Weights of a small GPT-style language model, trained from scratch on English Wikipedia: tied embeddings, a variant of SOAP for these matrices.
Each number is 128 + 32 x the weight over its row's rms, rounded and kept within 0 to 255. Layers, rows and columns count from 0. Numbers have three digits each. The size before them is the row's rms in percent of the matrix's.

# layer 5 attention key, 288x192, rms 0.0998, rows 43-95, columns 0-95
087:077072148130176186132110119132120085173075115098131118090101088136110124087139098105132127137180147149071061140074150139050120146183081114166115133085156119148100138160083124111135187120154133148114148112155152111061113106131109111165157095145119190163121072163149083132119131139166095134
107:147137147097149150133070116131129141131088082071168107097127097139113165095135077071147121176121131147161151114078127171064174137150152142113139157177084107176113195106096109168129124163150132132135194112162137054165071189141062121103147119150200102161131043132145151117108171127136110075
103:144155145096078132081070180120133178122105110150119142096098097114175135155154108164163169121130119152190131108157039121094085156095143153064133124122098115115096179099122125081136178198118108154147204167128130114143144118173101126145159114122107111148182150077104092162145134113136107100
111:136160169103094112093126152060131124127161110139152101123148151131111103092063110049113121152216077123107120101137165121076146179115158198124148112157120129139123178127159112114163139081111093136157121124091149095166047136143168193145118163157095138150153184113189094149121101130117190149
094:111121138146115145173106131091124167120191139187167155189116182131165163143152095114122183102099125129103112144111135164101135216164146193136125127067105171081122154170129158130141125174136135064172122177187181123153102060140124114126104162102078087131135174204126198147121120184085190114
129:153197117153104163087100145124064208128131100157125125100105122128092158075098036149144146104189111131123106133091106128179078133078132185095105085091079175142139164110103090121185067218118129112134155169101161065135089070090138150171155115076155123152148121122097125091133101195098069082
108:141184110135148136102160099156055179071146120094137118087153132141068153118072120122142171155123120137129115082092128163168092085121149162095135135170126151110193132142098144125140102160135088119143178146131106089140047053154154155132075142108161140192136103085125088090094132119177094107
119:110108098133136141131092147099186067082186137149147154153139109127102094099157115087157095149144124109153127184090159118092171179153177108119179092097140120181100169099159148173130194090113137146143094147183102121126168134114144139172095144147118138117150145145127159145088129084111216160
131:092174080130075137147127121132138157075197111170128158085125091152107096128156163086127142160132116124142125134090127101137135142125113149150086095147126134129140110110113122161127125128130124118087153133102087124085107101069105166141126136220073104113114083088174134110097098061120083118
135:159105167080131111096095119115120140155103122127143112149091143125100132139141101104129166124153108144128143138102043131107131118093170114072152160132130070099156143131170147116136106167134133160152180097094076136142166161112075175126146090043160111100171114122088094122079139243126129110
134:132132132180151142166066172192093188157123165116111177099113126132176097169136157141157140139126117174144141168118121091125142154166121136150146159119081082068131086104144155079106096104108113154094170067096138126084137165128121115081122072134139150108118151140083114173129138136101112149
119:081104100125093133146131118124141117109119143146077097123086094117120126114194149112134138121141147075176098184154077127122160162138152122143102162105072131111115141171157180167118180105155157182083138144197115168123124124166123135177162114162147160143160128133055150081053180188089069142
152:104085110087100082151173130110131116089146131151066078141117115112100116139140156115134114208058120116093085176103184163126169092170126130094076104112153143130137152141128112178111168102114160125162117188128113073125143089194138153130060104113131159165142126128136144088117151099161185160
146:127137120097161109080079149107153122163078143152115139111107151096115170095121136131105098140127165146097122156130082067130121137158138069114136059063117086170129149084135127137173134186053107151120124175177115145149132146145134166113172132121133146059133115161110077111140124110141100122
151:140076172094194132111087103135153087151087100108153142116139150109121189091149168090135157074102177156083106110144143166054131108162215112103126128095117102133083135147064172154113135131096120094138147102162142093146140187084105123096151136134166131125131140141146108135087139115100108100
159:143168146127074136132083142155137181110114136135135077073086065156133132112144154100125183118158060102157150110157143149125101166155130189127121091126069147131150108150117132136174082149133074082161177137188183149176109057087138137121160118140136131146143163190140186128105149156121101208
154:117213108114126159154061142079112104135159108104147108103122106129114136108170158109157099147133068174185141143070146085110131098136106136136108071133091105139090129071085075167133139117149066141085143100121105154150138192063122171133119106185133160121176153167163112197113161109095148187
145:123100186125127087144101149097198122126145131159095084131152157154144115119130187069097084152104154130098064161143149155133194160115101113124128137151124102121073135124184144164107088087231128086132125156084091175134064118199157139134177132151104127105147128148138168133122156187125212152
162:121124171126119073118140147167082104092120150113147105141154168109127130146099143179138119155085176078118080126111172162121173129167153111159122104157123146144143105168119188130143097125087081182126057138077106131157111150115100121131076064103134143122128090110137135158145059063102186148
156:116119133137094203125092102139146116204096203101119101091139112095139106083075107099128145163099053111168103133116147190132171138108174087116126131078158123064061132109150155199107174085136109160129142053079098090113120089148131079152128142133163109145140104093110107109182128166111167110
155:162135106103161124097114089118105096112137163143133148126144131121137072114205194125157176166088151151040099084138174108100173073104106146177160111120133088139132127130118152128166117132117115084072147095188082166132140154131091135131121162130122108087160105138110137126139144154149176097
161:170153087073092120120168157094156156135168180130154108193097095168107125127099134129075137141164128128117074057127137065150124143126131135161156165145148143171145212156141119165149183124156089203125107101109132088125137079189070176134156160098110110134126143071133090123142112145109176152
162:098104107133189131153133106098147070045102127088109116169100094106103168150124078088172124156119150129142099143167137100101141146173138146134128135109135122174113133080162169150103090054170174216160205080132091165119113130128160134170103088085102135179163138119157107115152145139104108162
162:123079134118127173101152070112180104094137144101153150164129135126130103104067088131119151123174031169125123166140109177105106108093125141187117170129081081082170159148138107095143150130146086115113063067162102156121179110109122180143121044043084090143128131084132104113134141096127125132
163:143136099139133094160149099083172100112172136133106112092090108143105074138185172121141167159133136123143106064161165114145168130154154104126126085180093170095105129137120105097123091151101176122107094171207168157059132172179066091233078114129129078160066195166139181087154110135137173115
158:150058107158139167143124115158148136064144163125129136139144125123155124111107119097134133154117106116078101140127057133142105129189151177103100123123136123115119149092124133104160147155203088122073110110149154093112111099148169123159175075115116144159116089087162153135131118136090107142
171:084149138118152156131185178196075166109121127125132086113113156188104158147143124129106171171149080102192160140098136114126132146141170092115141092175136159108162144176128155116133156163100106131157123103071124092082148146079132123157171087163078066172118142158192114064086146149119135085
168:143104133130112106105146078135103153084133124109075104114146143178073154133152129163121155130112113150148132147161086101107164167120173104135153150162187096083149187178139160103115120127132130127134184078163116120112178122108138081117085167163082134129135093234146152114139175143191142119
156:163129161133024185102079090134156068115139142163141174176134134067156071128107131129097237058141120110121147088144127109065081164121136125144173106129169105125153095179101097092118180113109141150121123109183121084151180157053133162132140178165135084153171138112163192115125104144171198086
165:087094113147173131120143158170103137135100113102118142117104121137162115165102107141164139180100151118166176228113206148116127124115169082087113082190079148091076080183147101105165095118135130131105138174118058119083127149101156162127176116077156162170118102054137175117051194156151106131
159:151122087109192135123089158120160127116186137154220065175085177051112134147132131164126130173131156183111099135145147153100129157087126104155140157172167181104078142146115119134124150170142153100152188174170126133180138174076131086165192132128154158175072152166120096151116134125138160120
152:135106144084117054122128123177139120100149123145146168133079096124143054158138158090158124106080142122170079101155091072102138135109088103149089159060144069101084168131110049163120164139115183142144145086065160105161146114125159148158147091102109133125130130116140166153092138129128152105
173:152125147090101128145135132135159104120153161209093083096119111114162123122083189112162132169090144086102155147055115167084136077097169085180128075082145177147114155121149166126106117089092095167156151104133080139121152111149099141139136062099104134115136090137120113113129122067087130043
165:160129131150118208101150103092147154171100152151090139142178078191093125078122139097137167118125089102194127134129118186098097118097149096106143096182092113108118091115119122098095127174200137148183109155144120149143169126074121157108134169141159121063107111146106113170094121086103122129
158:110115137085164124100136160124190183065091133171165118121141063170143093108134072152113130140077176114052150122152093052111144154095169096128171103116164150094135143125112121136081117147132089080063182142147167118131111172141078157120150136140132078172089091167141125109119098139099206167
170:070118170144102114073154058129149126138063132171095150151124100113106094150076174190116174142121106160114195072148146127101129181127187111074116130147131145157099137112150112151169124183106122120141174134083138137134099145145102120120080111125149180085087119148126167175177111161188130092
156:070082141140112141068095135096088123122130104117127109108145090143111108128098094188134139185196091116163157182060076111105173167068132164158135144213164123139160079130156160125144082056134123162108127090153172130156176161164108128102171143169185132109160130116133148166097141191113203149
174:102156075143101139114088159182102112155052110159191101177153125136170154132144112134090128129081138112137141166106085178121146106151111145108119137093077135137184146159147098172117128111117145162102169124143142117090137139139075018098056091108102142123089124111105109084070119094142130081
158:166110108076074111117150150126103049068107091096162104081118106157138198184139098075106091107099117175171144100160142143166140088116098097084117159185138102103171150048130120118085157144108136146118148100126073099151118154151110114120121163101177137165106116088151182156139130114149180130
170:097108146141080095066137146154155094146053145126127181144098129158129130103117125146122085152159117121099134166132195030106207131085116125205069125153165102109152133053081110100077188129078173144097090114116133123051171149160168104135111147126149136086101115137128089115138110152105105119
164:125113111098096093099152123087112092114118160103135145091100078160123142115094126135108152146090153099118144135160142180155132104131090131087112152138162088111139112102103203104108108049082078154123053113182150094106178134045070107139102152104106188106151167131163158150126037113125145148
162:132136118137095131159179062105166057115161154155151113186132124135140109092104118096115087103138194104137172144071123124130118115176124144102104113136095170113125120136112153115079111185089146187081142169166095201119154134090165166145170124162096110107105100113137135114117126058122120091
170:126154117136099083169138135134137140174126122099120085103074134104146134129117085109154133087157132099108116132149180133089114147127083096170139178153091151163147170151152146118117141117118150116143134143098087108143173157173144149130201127129162163120116114186136149113097117137169099116
152:141130144142120113121157135116137167116125124121103148124103122155137087184124171141111069076152098174154188098155169130092138146132113165116134134166168155089092129081013085130181064101133158100116093177102110112119147128116148112132131118117088137107153154133175211118131129080107142137
158:199164121121082114092141115125171159110143155079144124145104106064095091165149120122123152123162137159135133109106086128135114045168085097092113109122102133127164159118028114100096127075094230122048207096153133151116137133184125118148121119128122140149089135117188162135158118067106093171
161:184138145156118089118119151100127132169107158148144137159180131144118117113085113103113126101109111083123132147156142136162132151122147201118212158183124102149193150112184099130099149124045098132097110110166109152115126146153131167102128116177117104096162082114176085087168040121152119152
157:102136099155095198097091128113108150128118125100101155158113112058124119137125122146128117069156091130184095144114104120146106171071151160178092124091106144075124141109098131131147155098141137163079139124126100097142113127146081111135061155167099126144132145073123124075152087102162124136
150:167100175146093172111122104115078151124145109109167076165126096187063108182120181127167120136135152162110134085120153153131190095167171172103104133108139096187170095129150138083114194155127117095176127136143117153102094150162126176140166169143138113158135070109137219075088099136145093175
167:133134126134139102082161157132122127133174069116077101113162161168137138109133126138168205093099169145112161167110079095027161112081119188139137135146097163141128146159161072143128131133138078097164144116123211115180157092178129115178108155119089108126122150132159151164149188110084105152
167:150139119152045145104135141113128053130086164080136182121141087146154102086129130107138127129122161174098124107089111084092129087140157167152160164136144160155134152109145167154090154173139096127105112176108120119121119126109160138162159110128128139132128130214095141117159140124129121054
169:122141124132136074171121091120156105119111079110077115129152085151134133114094108146107102098123094116177155155091186127163100199089125119128049153153126124114127151138124130144154153095147158110124100160145102133200158048157101056131139141173090130128090089123147130134138150138099104100
164:175126127146145108114125181054059172087143109119162170130126137137187101098109126093081115140121193117128120105147183114210144132153149115081166104132108169123150127126111155122078091133120135110162113168097174127119155128154148163094125126147064123102136151182116120148106142152096167204
164:125138101132156127153114082108086170205156113120005151126147125065129140126094161155151101139111144157140130140107087124112087127088146185103119121136151145155149104152166127171110130092118141128144178109078169081059161102137121106111144083098150169131103140110094150081131128120052153174
# layer 5 attention query, 288x192, rms 0.094, rows 44-95, columns 0-95
096:121109080146145143112168132106109131125147081127091194160080157119120159137214156149147151128141124094122047084128066185171073153083089088141086116114084142085184112153169043118087127125167121145096086130135147178124098139117053141114068144161144104164096080146117139090133111095147160136
101:132154132153136119095128164103098158107162173152122135195045134131128093159172121134133084171186125173121111171155127155129076154077118161088175141117139147096097134154160143114098129089146116171183084198122140162124189108136117106119092068107067129121134118099144105203096128120064196109
111:046086133150146126118152144088045082106144177160120114151156185116106154077117155118138148124142177142105152068134121125151116130141173161104099055109153110164181127139112136109151121131119148122158103114087117109146130089086138188082106175108165104123125106148076155073093093116097030169
099:076174091106108142130126133063150115147095178190108147163166178118084174140129143140108154115138125139097136073194123187123119120158127095107148170158087099134137131178095132093129157147156144134149111134095033152141115099141133173146114117112116163069099105142119145140208103157051084161
110:183104147150168119115105114120119138104113115092144136060105120122104083123142089149135082100144144130176082173001128131180168174127151137146154086165136156140192127141142121113136083144110090106123122100135161160057091140203150159101133159092129124150108047120154097136113129135076202114
113:065171170107143145119124122104175150118151187162096139129164066152139113153133098109096141157111120149129159137180156125126112139091038171103167127093134117124075132207123156110162173152140125170134151163211092107120109147090141121131154114096093153081150127183142170152123108142175149093
136:101137135099141124141120131117121109101200128178079137132095069110132054108207103074096112159108145179140109175068133120116111166156085087165147145157123121162177150086162148126093177140126136148126166066161131092039063147121106072153177116142117108102119116158106106203085160115122195143
125:131126097172137137132136168059099065182137060143163062124107135130140139158174114132185112179072163150115085148086102175112135117126108134109109158182093140113160128064113113084142103130111119121196110109099081137129089112184127148130103066120150103120106023121155082115119117128080137118
131:086137103117096103155172157115160125197126134141190054129097210148142137124161164133154194119125099155104079110165094127151117115140123154167128183090124107158113105122138102127113134168097108127120154153132126129099130113156165117091120088148141131156063158140119104163151071193124067097
136:110102124133103159152150114105060120159102176182118143120098143116192104120118183101135168138136155190140128153140162118113125134125088136095146157135113082175180089136086183111144138139083130158146146143214139101147063136114110097101099113135143127180158076134091106118104133170120150104
143:087107203137192146165129128101171134072124165076164157153146141123126084141180118100060176183191110131173148163123148111178158156136094063097169099087109118119065190153121174153195155114098069124113145107066202089092119110132148107125147152086140123117128150180121161143058099150175067142
118:142102153123151137176143131140113171110122190091140100135153124186149148117123093138113127122152089095150163077110192086166096108070142163071124051113144100152114152182105143151136057108130083109109096108140136083177113113139127098133085129131145171174152133166116135094129172173151103133
147:127130111168117144078092141149136085041078151072152155123171166138148187157084202140180126086138134088129130078109082104099128118145161088119085097122132134142092122136159131158134140107143096141184138116132117124114166054134119145111116159155147102094173160150145172096183127097151091093
135:134108175160128124151119106110098102152115083113140066113099139148107147133162074097095118133085130121111167141129152109112095121157166182103107143137122058144125146112078160151136104096095151100132134083096089156130150157137155143124104114160128200066157159117178107066143138063088112093
150:130102144095098100149168171137089087148183078120128134096122130153148082074124130122148140082185144154121158121090127038123169079154120138157089116142089109187118111069123176113108122054143127105207225126091135087137137162162106087117132138128115144125145176151116157142107123117126145146
145:105219153094099095148081076075160170148127149099094152163103072103104130127108143152148109081108133129149154122129154085126146103120055150094110132193112167149092128160142101199102155148172190099106068113123157167127181141132112054062088064184129135101139151095162117171192127113136153103
140:159155169116125110092126122108119150111149187124192062164185112156172168079109130102099131148123106134139104115109143177148133154022115163069202117115103137054102143160103136073121102082151139140157152101145121108167130081124158111078103073133098162118147113109158123045100114171145142076
147:101132103121121142101127086115130162074165164142103120118172139179124137176106108193130162078084160097170059194135137144142105124106096160098178087136093146130096163195067176106073106144136118134138116129147129118119144166099148190091112150111117129123113152164129165159153141131201162145
156:093148170098145149128127139141180075121105118100126102129109135131063113101092126053149089110159080125106055109141185110117111153152125129069068175131159134161131128120073151116154139115092107134084143097118120098129121069139166047162141132111149182131115156092165104129138126132135158087
147:145166076132171166116123171098084143087090126175162106150119098063107082145120109093090154169152156126086138148140133119121116125136113106063179125139152066182130103102122095147183133146109111138143109146124098131139103109089102080141118166088097073105114142201123122101077129114174182132
152:186122092100090141077147119169177137131112147107168101145173116118117099123109112162116079121102125142126162085105133112107135139170188144138148146102097160095067173119130127116120114107178178183052136103159190098112143193140110179125195136138081175116118121119043111168111148093144154170
157:143119117107166171106184092144131159126103138155142178106056105126083161175057153063127117155130091121112129101124138070147147122108093198138193076172144142147099104110113168120108158108171159158159164078138110163151163093105147115111150140125135139165158067114133146064100116094153084156
148:080122124132147164170191072153149187100138188087135151085146152145093204154169090129081155121108029117139168137111148139155153147114120118127139118099164110158135120128121081116144098174109105145135080164159144067133141136197134108138196115099060151123170107153108094194133182096124152149
153:073201171182116155155136078100161159124086077195129131122062166118142104138150136141088122161181178096108167113153148089135150105140163102135137167096093120104100147127092118115109090114147129099129087083140119120117113110175123134199118179067188107086101099119195149124114056106144186056
155:167090121106124112151161137139128115134130155097131059127158061096192187170125116100165108138160079120129117103125114182124125157179147164110089140146212047155153142099149154096129143213127103097117162106095114120140152079154112121115136158161120145123151112174149093168143159101084120140
156:133118115129159200100128115184133121121148094147205125158125106146173110135109148102127141113130169095139121113119121152138116099141163128098108120137113147111170100107144123065137150091098113151085114071079125134164103176146142168165075120154115027179116164150137099133139153131099135106
161:091143183110129171091087084135110114061135093110096097073073107097057154131105103129093144091180167126190115113141108125112139081181163149114096092095137135138151135113157084065136173080135106129133090132114150125082140179186169115152168068180157085142170146143058127121120149181171149112
146:052106160113159156132092128145133113076180100146149122130046130183189122025144156163105094103097142113130124123144122167182064175180142105179127063095160113137116097160133128153099143126170123153127107170159107094122171154105132049107165100120196164128182161169159124119182120105115137092
155:128143099115132129150170099081125135123081116109146167104134116138160107136082036141136168122158133127162105211141212162098084087124077123123164115152112082092115083115159152103118178095151151126072156153114128112122128104202127112111180084145131117138093132104160192115128157090112083114
157:124116153065137143098126150154108096134097152166136105110123081100112163139143132137147172146159150145117143093132116120176067157068132176103075078133166131049207132165113128133077148166125185149176068129100152165144156174135144137145098147156097194163152207146137127065175155129156175162
154:140174145053107110087160085203176154093084109111146207078064109140098140048148149126135123149052123119169085156100125128093164159210140089134146159107163167121122160157103158093149103116142142130162073151132100067112143078087148128109159122126087063078115156135158112115159161102127108137
158:098105255098203167115126125141147099188131131154130121107108143094139134154089144163128068147129186173160113157108109094140150100102133151155123064167147143156054159105150163090123133166109113155170136118169110139159067082143166132204129094061109106109160121154132070150134144127087188112
160:090095079147143221157116130122104104134062111179076123133139071161115176072126103108126079076144146079129062074171154193159078133120114165150090123121147146119094088100173102105134073127142138149140150136134110140146143152113127088095165132170127195149135124102119125127154089141092134117
147:095135145094125172088164189110137167199112155174178119139151071109110148100120154150162167161134194123168111135126076130122149167115143143072207166144156153122119106099114099165153107067108091121058147169118116088065065159128107162129140140147135158107144159161114099103107121073129126103
163:081149118094125129104084086107166102134083066128116155094123133193079178112111113178069150108135146129124077105160153195151145093131180130158187132171104138043107160123147102101124141086137131110127139125127106134120108152129173140186134160087198056168136110122139139141102120174145114103
145:138150099088102076111112147144110141147193088128129128106132061167121167160137072142130123194170057071118129123148118142106124137053155096205147105098129132164146064107093100109132105113134168102108133098186071126078169128134120095114119126189138119165125139163148186129164111180119153119
157:074070139135101115086133135146156143145070098146134063146112123110123123187077120098123237175132166148110134175120089110145091129178126138132110112191082117159146123133136096113164131187119176162024185146118161131127131157142147085097098089157124158166096183129112147187153096095090049152
150:146122082114150053136099160080126144148129160130117116065062095105118091165080187186134145110081094164101142142088100110155153160092092056152118170143120069129124160125124161149149133144099092176174116100183110129099135141166094176102133097146145178133110094113148127185112193101094116069
159:113179183131113089062117116118073157121132101116086103123145141120117079096123156120144168161143105084096114110199170122120139129096196151125088169108160083151135119129057102101095144080113173197110113144089094132070138140134127170179126156083127189092137135127129183149185147116105135107
157:090107151112121081130124123102136081124174154110100093086133121074129125136132105129085118100111128131056220167113069122129155119146107129053109110117200103090103123137126207078156142182140100116138145132143129205156168133139146142121091112123113132107131150156162157159078085121093126131
160:126184105111117141110130115140118177133095093165088136127134118123107152204124161073104134087122185105161149127129170155141118112148094208167089116125140149152125139160171106117087122126098104142100185121125116158206148150124175117098151090144088166145116108119153142107098185148166152157
161:174157151139141104111129138094137065113156095146090097111096108067162109140187113160148116153109145167120102086129139121136129114168100173108149159143111106082100129125149125068139136083075159177161127111120120083127134133129100129105121182147120101126151137105107165103156121154149132192
149:120096110111131114154160145098133098066113126124087109155097138158125159137146162113092059112128113044192114123172111131136122106125089137131176124096087095122144167104056152149202130080121118159138159091063110156157185135180185143194057167099158148067105087101165164163119166180112227102
150:128127161169158098091096039131125156139149177112147171123155122087114162179159152115132107132190129146165115108085097132161144087154160115099126110137107152168151130121072107157160154109165130124132138150118109165102032180169121118087178099151105209094102089163169083141144100167119210196
149:145136162183093112124114192160132114140098125171113161181171086116137135130078115110137181153108090184148134159080118105136126170128105192170123122073162133135117097141207105141114149141162144109131111114152100089157112174177117179087117086103138081123121091142118123120134071198144186115
157:113108101143090145117163076111093141118102102142087141150139148100109099115145164137126195095141092103153143168129179155069093106112217132133166108096149232169123149117081125130125130095089157159142174173112153121116116112171119141081078089106161117148082091084159169108166146079118223172
143:157117115121144182137096126058104160122102132104114126197090096103178189118157137114098087133079085113148134183150126157135129164138180169092127145122113112122149184152127132061167094143158102065151141169122122094155115125175160096116137168174142149154186122104187184095056123125165090107
163:144126140136097102080190138152021088109141124091168135148056141189179168100132106113151180126155124147139100097129135107123175117100071162133121172128114118140128174083124108083199110084151118136156082128087130110095131162117093102128140112170056140118125145153093105124142144134142105077
156:149127121154135080129139141122132120111083118149123140100176101063173124104085129165157134061160090121118158131108111126092142173171140180114062172180090108151134115164138106109073152107135133105104087139112153179083097110141120101148122165111166133107179114135080114098137159079178097128
159:130146094135094095117106138161127142084120137168144164139204079108112126120095174135121132142109098163084107101135162121152134174079110083102135185133099176145209156103150089069153081098092194092164119103178138205114107100143123125113127124084137127122141073152149090153121145216102082098
160:168099099173085151090115170146125123114130105121177126216161124085156125090124119147218136143134174120142121127151170150134112137122139087088102143140134097120138092149114190163112084167108133096143104189192122109188185105137143118101101161125101143097148136144134189160144099087031143118
157:122120123149132089137100068068073169108128107169165150119159141148153135100093165099140132104123144130113193145160106102129132086085111133106106151131205100111116124121128146114180108111068173123074153105098174116100144123062111122113123152162096152115133105102114131081119091154160061176
# layer 5 attention value, 288x192, rms 0.0876, rows 0-19, columns 0-95
093:135153200146148157141170103158152135112089090112142100157093098086162117152159097151140140156132154123140105106102131155122098093124094120156144147164195066135152125116141122145126115141169117119144147149068100138121106087198129133131046128166129106155189156082062172161142154130164149070
090:163144151118138108162133086138129072129112139107097150139183107161131196188156096137123121172099139171127114106110115126122126158101123120130161214138094149141163167076096162209095084119132110180110118117142091104148123196124125122119125144130131089124135135141203145131104167157133134139
096:158064132128098141131152135112085128091146138154168142171092096113216142119170164132124150126154140165158144180103085165089136127124092114060146100167149171147136163126122163129133140120124157147160156146099167110155119180193090137130113095105122093176141153154175077181118107102192135123
101:142151125140128149118106149072143125108134118133136188158132105116155167151153055163142129076164076174155126125146111120178091116148101200118141102146093117132169173111167173089098153167093125139174116111117093121130104136099137165074158077113140080145161121099086166123113092133136126058
087:101154174176214109122120186131134120071120096138110164155142163134120113091120120116087145175114095151094167162053127125107052171179161154158083234169091144124166125110109117126167155166102110075097092106093169155182131165142120131120112107142111075123099104100113099159126109123125155104
100:177113116066129103160120167133102132112118166144130045127097075149123118097158104097122171148128103149158092101113115102149102089130123088120132137170122065183092109150126081097110076140111136175187171089146104099146177150144142122122164128141202122145113103121164118136147086124090135110
094:195076105111181135131111125170102168128209130110192155161151121114141123148175092126079192143106083076124120117108139122109170199079139161083118122181129119083112099135116126207120089139136082101142155107117116100048139091137147090138105122132152157134077058124150113139135133183135144122
106:148159107167113172171168157107094145052187141116156120117113125135111120154176157203173137174079086125188028086136137159110107161136109095092150110100109171131131170124167155085112108153102158095134133117148139194128170140134070136115113091157218191136154204090175086143088147135167091144
093:139136195180080142152124185132170115161154091179132128129077102180053167128121150110108144135132137119121123085164176156171151134097104138193169151130115099130195148165155127160109130135172127194166106145101113106204135080140139109096149122108111147132144120144138113127081094088108163194
093:107138091123098176135147109203163148153122151098137127164137120146150128088123089129114155088094135138133086128157104141155145138094112099089135164111160125129093171143038128154120116129114097165139103131136100121088120082163101111113134136151117099140117117143143114056129165168136110099
091:150086116150118098060100090087146171103112139119154091133117140160109156128097125127143116146086186093119096046134070127123176134130157186104138118159127122175172145144124156151128142102077127107111114101061134144102099082156151132168171127151118084061102058096101126089096130060127192101
091:124146068146063132170083123206164137107172168125119110161133122150140152159130112148061123194137113082159088109091145122153099168078178061131203072147104144176148121137141117125058119047156102125122123092130183133123113146123126132157147118138167140104180122101105152106168134153085140117
097:153117109113159128107144148081133104114151152156078176138056135087123104115099146151148118116101144098142127188148124089142112106101072146118158104124116062063098173082094137075138166143142178140158162153125055226149099141144119172187159097171135148143116088152163140140124165096069071103
095:162153163106131134149100076098152188152137119107154105152111111091152106091143171145074132141179132099153132149151145133126137148104095125107129084099101131116131186078102081109127107106145034144146178163176051128108174068229127156145164063124118128159200133118082114167179168173090033150
086:099074116097132161134164106149167166072114134206169128163150133125109124105114117113152089141075145211118157156147197158102154119149159169124126123161129153086100123076112144135114146199107134139140142172092174136123156095137104164103122154098106180054162104097112121090090143099094152155
099:116132194095112102162131125087125083078139148117117153165123114149066138133085099146151095134146060098141145143099121118178095086137119166169165047137105136135150114139153107076073138160174103094122151134099111194163111099103054146145127134128075181107143130098179121097069155193168032143
097:122081130123143166075132155133069106206164079161118105125127134152137082153159129101154129124159123124152172135142079152150152083132121134189092126065147113079126130102083203166156130115122149129124079106109160156169127049141096110166149147216104125149164107108120158124130147122116100146
099:132181139076129144117117069152091110099138166170125149104134153080160098141154190111126111130124122132108101088169164129092097145107104161116175155138160134137121158134117123221142064150130122123184123117141174081121147134101108171129133108128143131148151167148145129118118146115129094153
100:101127084160073114143128168141147110176081121073182132137131127108131060142132133101077096157166158146105116099118111094145118077145142168113109139139143110137139107124139137150126083124139112131134122172118135149159069092127106193045089089117132178159127145169115144138070103128108118150
091:140109156130104074092070069145079113138140137115144124168086110163122166107128132079140104089170122099111100124083144122105103140059198142106092145117123178142092123134121133117139135173150100159120139148115068116131185091119100161139099110155104129189093129038092130107135114178194105089
# layer 5 attention output (transposed), 288x192, rms 0.189, rows 0-19, columns 0-95
096:112112107146104102132113078176117149136110100177104089097160100148139118092079125088178123180179177086132137105118118092135108088078100125137067130183170108117186074135145138161092097119137158143135143099107124111148174139164110160101131123102085149010127166022132081192114152083127179152
101:146128113140132132159078110085198129154146106110117154155146139109121179106087090126167125216132085127130151091170180072155112129101115126111156103114075151131152109094111201187074123136118131114147114178133115122123170103148072163112129145086096121112140128184143131128151139147116147135
103:080029096115089111156104121166069180134133128113087190100124158086140155136079144100112085109073097136080125155119120181101154129142147130127085117113157101149161137096119175127133150091106195135133172120107163096135131070118160138153150111063107160094105108119168098147121151113135083168
100:147149157115112110119158166092151150102132114141121058101170151134104170149069083120136076129093156196054112132118120134171149120090123135090084154129144137063163132082101203095120152125104138112139128103086125175115102128119160144170154160116079148107122120089122165092092168105064128102
090:100188131089138134111105114111148104117156158161104111125154124134058121128127143105151167188178119158134180146074112060108064135126170105164133084134177123143156129131138171051116161145093142124145162163143145152123119126089119134095143131132173161077099131114096113115106128095168107114
100:126132110070133105100054152120139128117116136136090094117130066149143111096089123091156176106156101109181127166157134112139094131129156128157066129202137113129093105192093148127108172097109160103133102125106176128122163100123141103118104149098153128131132133141145078090123139065093152101
096:140154103122169129095084095130080175154212129143130168150134163136169107137144128135133191145109171096123163161129150086110150167095135149107122076116103101144136130175049144167096154079085153141152093156113132114073151120140138145090085128079129173069104106095103094189092127181111094133
100:065129143169093104116169188107124172052128113135142115113139131162115142119135105114166144159101142096078090076128135163120143163143152150171093176161086109119176107117087110184097135109114177102098119109160127121114118163102090145167192118122131159147140139096178067136181180104110133152
092:164166187175157119155155180139168104138147066129076186107074104103077150208152189128143081097105111112167123111106123138077090082125157128131128153135116131109180174157139129145139125094124172163149076109096104102096162092191157110126100128135129146127113098167113144092157133040157124186
089:106121088175107141106121100173200081122069157147169192154188138112205169120116131131119142083078144097190115117175070125185111078115141109142108133129155174109117155190050134162130169119122109184095091119122104114105152123115146102107147130153131144089125143144131126142133100168105108068
092:075083132121109094144072085093179121108088119149100126106069153140166144108174117159131120144123086134184123120159124129161119088167085156154194061136174123131141087163174130107081144083161117135134121175125115092077187101092177105080110113118178106105093124130065114161133145096127108120
093:093126040127134097154202130163142166119172159127155186162136149095114117140180137137077096164102148149131114135122069168149115160118132113149154097104140087106235140096142083154163118089160102103156084116127099184138134129120083135133138164096146131109177136160129131144182128157108158064
097:107126098082120131136152112111085058114091105103121099111044101107137129099133112108097148096101184149081157183131104132115110106091132166145086167106138088085164160120078156093072137114167126163116184177175152109139150191121123153117144167138156142161160157107159148151091151145140087091
092:117128150129109166137122105037132125105129121162136116167157179078109132093116122142119145192121183101106133136180173197161147167095114090077095102102146119160163100163068143100088120081166147151149157130131063140076151117112138086146151122106123170144148172145074097130162134142094079167
088:163112172059150127093147119123153090044140093147155089151094151081172107135104146185090144163140141155128131119104139140108183126186141114163201125163145217134102161124120127164110153163104149178134125166121185089162221114154107168153119157154157074090154077112120151128120182115149180137
092:106093154084139147157133139093127096113136093124143125129099132092120099106112099080174076129088116178104148125133114126143132146150149207199145163159149095106145184168041116089090110117156152126106138115102130135132071092103038149129137133134062148114115097102180123152100181136120048143
097:148138169134145144132130152142086129118128116150130126094158104180060080231157094171149125105162187149151095133128120149168144105111178110172182083097148135091108141155133177101175128133142218158115155140108134137162084100159097059144080107133086143162141118079086131140118065129194100162
102:118138075144120166111130100096104111126074205202122113123157123077179096145143118086169117135149149105165077075169157151136108129164133128149125173140110120123188125125171145206146106121117138123135159137133149156113085122108077095162149143139156074177088082133124075147082111138169081206
097:133106098087143118184137103087105076127103085153130152125143113164093057098138148147039149129100105103140118055110093088117171063121186159121110059139140104144143137121167088154178093137146116168117125118116107125148091125136139172121149135134106169141137177170115151160088121107164123108
090:134119160125144064102150134135098112080132131160103119171123142123155172100197104080089141137144087160199080115146099120143135143094146176093110131183128131184155121124125166128088103104155105170121184117072103081106196114142102176143138106073058092176114082090114128133130109171144154181